config.toml
n_layer = 8
d_model = 96
n_head = 3
n_kv_head = 3
head_dim = 32
d_mlp = 256
vocab_size = 8192
activation = "swiglu"
norm = "rmsnorm"
norm_place = "pre"
norm_eps = 1e-05
positions = "rope"
rope_base = 10000.0
rope_fraction = 1.0
qk_norm = false
attn_scale = 0.177
bias = "none"
tie_embeddings = false
parallel_block = false
init = "trunc"
init_std_qkv = 0.0379
init_std_o = 0.0
init_std_up = 0.0379
init_std_down = 0.0
optimizer = "soap_variant"
lr = 0.0064
lr_mult_up = 0.766
beta1 = 0.95
beta2 = 0.98
lr_head = 0.00822
grad_clip = 0.5
warmup_steps = 200
schedule = "wsd"
decay_fraction = 0.756
decay_shape = "pow"
final_lr_fraction = 0.02
batch_tokens = 32768
seq_len = 512
doc_mask = true
train_tokens = 159100000
steps = 4856
dataset = "wikipedia_en"
Each number is 500 + 50 x the weight over its row's rms, rounded and kept within 0 to 999. Layers, rows and columns count from 0. Numbers have three digits each. The size before them is the row's rms in percent of the matrix's.

# gate: layer 3 MLP gate, 256x96, rms 0.147, rows 70-91, columns 0-95
# up: layer 3 MLP up, 256x96, rms 0.149, rows 70-90, columns 0-95
# down: layer 3 MLP down (transposed), 256x96, rms 0.184, rows 70-90, columns 0-95
gate70 099:467580575474552595530486407491516540523423485484517466555459531480502524419501524473583548407466522429482596476502537502496470503390519531444502488485602609425606467459504494551484535483598475485498584456531545452415528484540486531534482555482520536525471484505393437524528579570513489412
up70 099:495468395524427392461628480528524445451472418537492530440536488453475513564477509496467481580543440467472435542420519500484463489558530469523495433506449466578383519531453512444494512538420450572419477484550482456566470550479566553495418421507518550485469404552557525500524455531580528576
down70 099:522539565500514458390619510502553548474511493503459547454385513585538472534498539550496476458478538549543522546537341514538510510426506453520485480456427465493530432494446502536442519456557473438561469504558440466579422507468491503534494409381494460519596581485509561558549529485545556459
gate71 109:463440423489435527474507562482522403550546552550516572382399455453453495537560617582512400507527544556496529529433473484510490484548579447536546538564453493531504509487623493467527551399483490482496554415508520573480406468483500566549492435459489512490528489536467569458424529519554498469
up71 094:528545521572604508452437472478597580470556555477455564472481405474493476486495561513535595492511434466413508530540546458479497542415390490483425428468493573585541555516536473522518558548498539469401461546502509544499562583573500469525516467538537446487478458469504499435471603448519564403
down71 099:536488593494486431449506502503478499499426429482574461555564471489496546426471429587502527458460498439603484534473503560571509433495576542512436555516540480463464433532339476499522446493538492470548461466478456511511443513492460461430539615541482588486501474572518550624551452455446441459
gate72 096:476527543526512454478542550497484480482484477523503545356567548555541525512501525479495406566479662454497472479483500501519559435525518454531519516473487496401472393413571431500558466486468525625520476527537559564527442497477549496544541439434419437416499546431490481524509470538569480596
up72 088:415404652485443581523473487453570449506463484479555511497514508564472466510517456444548496503502543503485537496530565433510606477647504446440459447472502608464528465457396450523522455457472532538539483490510480547520445502539526443479467606470588453419445480451555498441514501463527556454
down72 103:598540409526453504515461613466532517532552478503517507606512501484435506510432531553529523473455496502525573491497590489526536577472402536433482507455483443540443589534472536489425579498456548474589541574494421410433606509556526487457457462498517500556471405513535429505464469481412449443
gate73 101:528355547540484484475468445517472497464508494412529501504455474421452498469531420418484525507398442409517487467446553530394539567492649475492482588507502442521550472460489411489491492459388534561513544422561582447447522560514428441456523455466500504508499505433478451491532451525546498500
up73 092:468540497426473452539570470547454537448503497573598428495565513515532549497501501536407474547501503420505404568475425376485407434471418542544560504484504541508494450552544461489505605466560508534475454511480493520516492448501569537545388535548438555527513472543481495614435460589504573516
down73 099:462472513544534490533536491515491515503537486452466575414499450541507552466489459489472507513514475464596497543551489493466459533454616601555526576535510531540634556439527477556563518525411548541439598573548536481568508497499388486444563502422499574588391536504499571522543460448537526563
gate74 111:465565485421427518511543467446525540484470490503569455500551497531527551496442537461476462569547473494495461541563592465460481488489517550522526511514490404530422554631532538566647611540536498567521525429478529580483484375567480486535473571509526493461348476517522521479506525440504517464
up74 102:505530657502522473487492560475523433523503480485418483507444481560539534491535484522496534468566580520443580502402403572522479562435409466494464558469422498562504442439502474461422464506443508425494481524483543397526502580493465583480475459482505506477642478438513502555411484576456466492
down74 088:572498560517523492548528502410424489486461549468501527577514441424485512537546524501529546459429619454612483445502446571466533515503431533522513483466480485426442495532504538587554638527558422581466503494448542542436559490617457420440411428460484446448492500514475482504443525551516516517
gate75 112:525449519498434506474495521528494498517501461510422353489468441516606538466611420500506504506489514501517537526479530461515525457504615455524557580465421438575477403500490436440599542585492580488549448477486591376486504527426501449456501567517519551515505509432485520458459509569546568520
up75 097:529563642493587487497486504441453506533555451493509595529491497509424433501430557485567564565510383495515529462520532547591531530561496556452529490520592510544549559488407575461372494446483503475486503451506487475391494542604562469551478467483457565541540432438493536526462497487519525494
down75 101:468485486597403488521586503423450586471435451496476426471488549469477548457456435498494553470491523506484503448471472561431505434497475509472520468483453477435517453463455556503603577496513505590480546477466463664504531510549452531544479445576466424501497548559548451464626509453530551397
gate76 106:468544461479492565415595404522558389566476461600496509547535569488548540495580489462434477508466476619538478538525503544481460451454572519532527479502482455581564512498489493596525449546453450401509510572486463528462514591530566504508523484429425532434523499464446581524484472443571410505
up76 105:481449437467540600444618454466498468582536466539578550529558518399472478545543506471464535427418471617505425461557475488498520520495575502554550430486427487568505448593472518525561515489442468428587537507558525519471483523504572493442481504472538474509488537537442392538517552542528393464
down76 100:470539488517423587551609420634592383534420509513574502462545550517495479467493503461475428486399509464492457496529447565537515425467530517489575417499471431583520491543516503502559523465512467392535505521463472497536530583565507453579550488497507450535497538485480512563561600446493493547
gate77 101:542496501515490442465559450475542435465485493546468592482549579467595537563495599446559495507514489468432539505550489517523495534437568397525509483529464543480490382571499471491497562550424493550428529399519506616491489558396457512506473513503452471551522599524587532412550589490526449534
up77 108:463445499577523477417517489490534438435493401555493514514542590388496481427594548544477476482523499484396551492444465513603454562471504554504565489529479498528536502628512493459576545579543477584464520532572430556465478483520549489593477476496480584549523461416502568468460552564462479548
down77 109:515487534519436528464526440533450461452499550396446557501448538533514596479577527469445481486457545457490458456506386599494420539405509496621511459493458576490472492535460432529476537499460471457486537513507429635516432621462408447532498500447523448577504536511476523465598497475475517481
gate78 101:492444528517513543497595511459503436454470469482537549509417433489529384576518594373545537435566488487395482505502499505523526504504449509490529467531510478565536548532543474489551493520531484548441492476569532554386578511536550451576576480531442434488420438454454451537483568577586433432
up78 106:456556498443530412607474515581530497473501542490502382485596648509513506557533549508497447532544542488530442549535461543455551436482516492547472463407573534437517415506465502448482475540582463529580440516487467461570485440533450537481413438441480546454503557484587514520435505545431499566
down78 098:521502611523432450402592458546425438477546434584549563412563508565413463573520572488438497450484495503446545559477534483564553452499460507428536522505443564535439456530500542492596472527545508565486481447502476457495511446547534470512462478547515461487542404516475552456508563483400595441
gate79 083:461450432511492535576496459409423521425572502458461523460558500498495512376443556537490608502412461437449468429468470453463551547489452483433572444569610538503525520520483473460516509554514493442388444560569495430451445498502527502501475561556511544545478434522528506399560472459506418477
up79 112:398560467446477490503509484608535629536465499525502420578479536514448477505542428539478527504443584490505506425548484552546450447439528541475470457472381470575595584512508541565555501550518518555544479494446528433524540424551459455433579512489516532519459523457479575494435487512455625495
down79 093:522495516483511494503482541354430453421537440461504608386537481470514589423442537514473515521571455402448441448444454450516556494546471462478508461506571521434449349542525471420503519526561500483448526528510471502466501534456527561513427540537506515492493497574499451437571482431535403491
gate80 096:547538530539535449494521412445480496480648437498485483544441474491567520558551559580408520452449473628556574556532498449486485528400565566422520498488554511494472493510507497555506570474483539439442532445472519454507487511489419458486618407554558470517514488479431490411581505506522536449
up80 096:496423551453455516472454632492465520488480503549445496396516491480445381447479456505585470526556494444506454524542571512575496515427397486506526523534505517590551500461496515544519510530460486531481481571506451479437509491410629576555415505531540545448551459512521570581474563471426525590
down80 095:462519541543486549423468559561485478458471530515562466489585514418515607504490583469431531475483550545443535377498586512621454424522550598583463501489562490521466545510532494440503485418527477609520514576483531409483518489493549500482467555458477498521423489516518545449465458518530380562
gate81 097:538462477457520551469529422525485566595525530525399544678454394573541505561516551517389525459468492503488517471464460550479478518428492552439430522486461509487512445410529490557458474603507528531496539439447547541494521556545416410483550516398505459465450506473552529512531521474453556484
up81 088:612547576408486563427606418578503480515540505539452530522463494523555517542417504513639510530517462427524481601450479478481478432433480438389497478539541483509564473498486466533487542477530562478478468538578480572486531514540577554500463501532547484502480432559570428508595522471455435456
down81 098:482446507510454528458477528472451538411431501471540437484514547371476462354421414480493447520576532554466472480595454472460461529407549443520439478483533478544539514584504579423540397526481492498472489531474467564539438487509541533482569534546503516429552516611431464489529517580483449524
gate82 096:509547559425496483487437463479443488552410496529466510521430461594438476496520529473528445507463471534510608480470434456450452498504454502387548528503510507508471570445518459557462483452483600428613527579550509584547457440587425557460458499525442487556606525532500581516491430556434567492
up82 099:517619491426431527548510525602481607611445559562463403553565474544536473498517490524431452413438531499545608478532532498460483493479486528423514540478532512517460524484505553541406533486419507520560566421519541522366471451505465492457529500525558495443517456449560497527468530488585539539
down82 103:562520513570484540442465502525521540501541598452497451556516585605480475506516475468508477448515510531460566426513531565544451433492542506539561415550471463536515466501561457601510533555493526386438515563520523478544506569481408509513574537518564526450503543515568558472596397601621504501
gate83 096:482482463545606494496414393523477513534504529538521568480499571481360433511534482432520474509491515496442544507548469506434488488515542490403465573588504465484479539515422533405584462547486502569512495455627533519576493424392411469534459474420565588485487489474480471487484529554521549520
up83 113:564490447433444544572419511532505541541508486429497443486425411474637478494485481519463456504494479437557463531466516420513459519444430642527517437504506440518467527484546515587477517447521441503559447556431479540439518508611451501414579471467507457485511547550553535504474445495414430422
down83 105:455465510517488508489486520553625547551549425517520596510468529666489548495640517505394533514451485457512477459494415535485480525443495568504582547551517491471461419408556536579464499474479541527512467536579546478565518504524566516556529571484519429526448485421530566454554490444529513482
gate84 091:476473549539515461396604497426360486566459543538487463441473632496555495492462433458527540508483537459528498499463483494564522562504462415413551559536501522548538497440566537539588519517575502534502475448535538503457551577502499495446534488426560478484626443547442418485458488554530453546
up84 088:524496510501513637554468486508667498419502585513505563536564472471448504426520545596464520509504482579425539490538558489515487484498526557568539395434495583415459505439544544581414435437503526496536527454454503463493498513480498469562422471556467458511422521484508552482455584518527523563
down84 096:595589502450447510506563521619582394523475536477482533609555542502443476447498536450546548567516500560549465592541590421589528536431530509512474506516504523427439455467550559501482437573524454533486550418519532509400453545473454517480550464522553518561527471524562449439561453515541493490
gate85 099:519454528595449582531485481532589454445479501448521506555568555571497552450584552578460514530541540521620466517390402441427531447486432536448570481498543557522416504520559452482485496486567482380517430462579559512515479558556519491472454501513521504515587540514600490467471547478526512503
up85 100:550540462401516458447490532487459408504415428494546347481443567481526516535465424399542545502552533487446432446630501509474486443570529450566482557481405471541492468497497477455520432581513497530563598493426463438553517470423462474478491555463534456484471553452460469508450472478461505497
down85 088:456540528479493535572485503459533523491350612547492592492578447388488521461525537517486576461483557522501558522463542436518493513502486515502462548544499497508499515561528549373470507507470492483478441447563511400483530507484516568501346494515443510472416488545528586501560464549448374483
gate86 096:525384483552526451450503519441527523500616382444473591441486454416514495509572515620528513430537455577495530479500488495517490501499510541515572492492484478524489564509534648469497459459444520452428519564410552595499519538527513532424492481552456454613494526489512450503465523402544492474
up86 082:513593526436520528561526494531512464509478591611505460482512508555454539516459508381528491578475608491501480527523517489499480454499484471496514499470608527456512443450509440452496495476535434482577603504588538482551531434476483479657476535436596514364491527500448579479504514579449513479
down86 094:545441481581593425527495506424509527495505373453510607488483474498541440490540524610503555478500461502530523428529455486504535520503463565475484477518515496525515524530580629514518485428473603497456474575414541579517475521518456467415504452519378519617479529513516523459462501469619486471
gate87 114:506466512519474499519560554463533501450494502492442477464563423506441488482487445510463486487513482457546519569428659436574511519518573472439563520476448538527570456491507462561531494490483607547447467460511629457497435602396448433449549520413426545505453560485445578472487487523572569493
up87 099:497443542540466470511548451410434481453491429470491476588509535425492401480517427477488515478482491495567503430508549540530563536540616532420581494533420539548492450364512419522438432455530528465448578446497530439497532542410514517541464479418411537477433489475569571477541548487482550519
down87 100:523509450530571450406498555441466505465427486482493568565583504402446543507554494460639509405413519396487520541468499541475522535487470503454448440507545437528487477505538465546455525512477493457483432508532414568486453600508451478436480480549532463523528566571488501488483559432490391381
gate88 099:515527467473520432423589498431480456466541485518492507433479522487464420491517518449551531454471394455413507417541416517514417474446445592518552472559551557511440488475527577526592509483524511581425496494495503482590521576425461436502485545562558435503517461555528515565530579487634547459
up88 102:563421428533555552459482595584532509515533439550456536484544544535498536496480509581468442444554557541553492584418551528465586557606536488475530381500437589534497538491481458499489424445444508480535529592529491415456534505570524493485472564422447581477463576523536481518475574451456497481
down88 108:457498546498491464559506468528444479499520428511482462509471486580524513476565599524521502465506552451555545527494563560455560533538603514432488385497430516613509506539564400463427492537510464384553497492489524563486496551529518460420438573520537617511446543493424589544473483451434487409
gate89 093:499567519504463438525435525479471575453449429539508448578532497525512468480531502570486424590535506543534475499488445524478428435477519550459450467481489541458593530535492517553483502425442486424549436515476534506570604429516707526450487462603456512510443573538547513511444514425493530462
up89 094:449515513574541446488428558515538552454497492444525370458510517496562396550553523463573449468599486539517566563563484520535441490511415473400523519466435524512601515496397564523491477503462512469471478522587584571581464471595624487546458529515541462515489497438483553544489538499500534502
down89 088:419515512490443527460596393464515492522472494571466526466494476513516565481444480486476555523465495479423450471442623401500531557527521460543455560531508513527474464485494470476485515569510540592484540415566407485480424540397441481533538517427385503431467496482435520456612395436531494480
gate90 106:516535438479454488588539492513461521538422514430513500470466487563474470539444428536523525472463532434427432423470488527433396494488473563470475502483550597506502482435580526596544536489517568495487528507509480563440488569549568496481481547452452370509482547589430487605530540561569461380
up90 100:387465545508524517521606505509508506410452550540440578483551540509464538535381387446451540517506552571511447461505525465510456536544463470503507564476499557457410587411473465498458551516534524547402515478475469520439597577455516555423497501461593558503540491528471432569498514467593486485
down90 106:522505528511478493474575456505525474464510488488463550428426519522456494506499415543478498499561535469540502399560391569546550554538419541494505562517498446500442510427506525548504597500506468426422552528460525536606512529587499510586577540418565561557548506488517610492461433464505394399
gate91 096:506422512494472549532407468501455490518569519514480488557395570459476449499525481507492440525413489516561499592452433524496512542501509509481522493569500498477550498568416522550434563530524469568595434448566468539544449493505391577514511476381482626446543419606582507496518468533456550529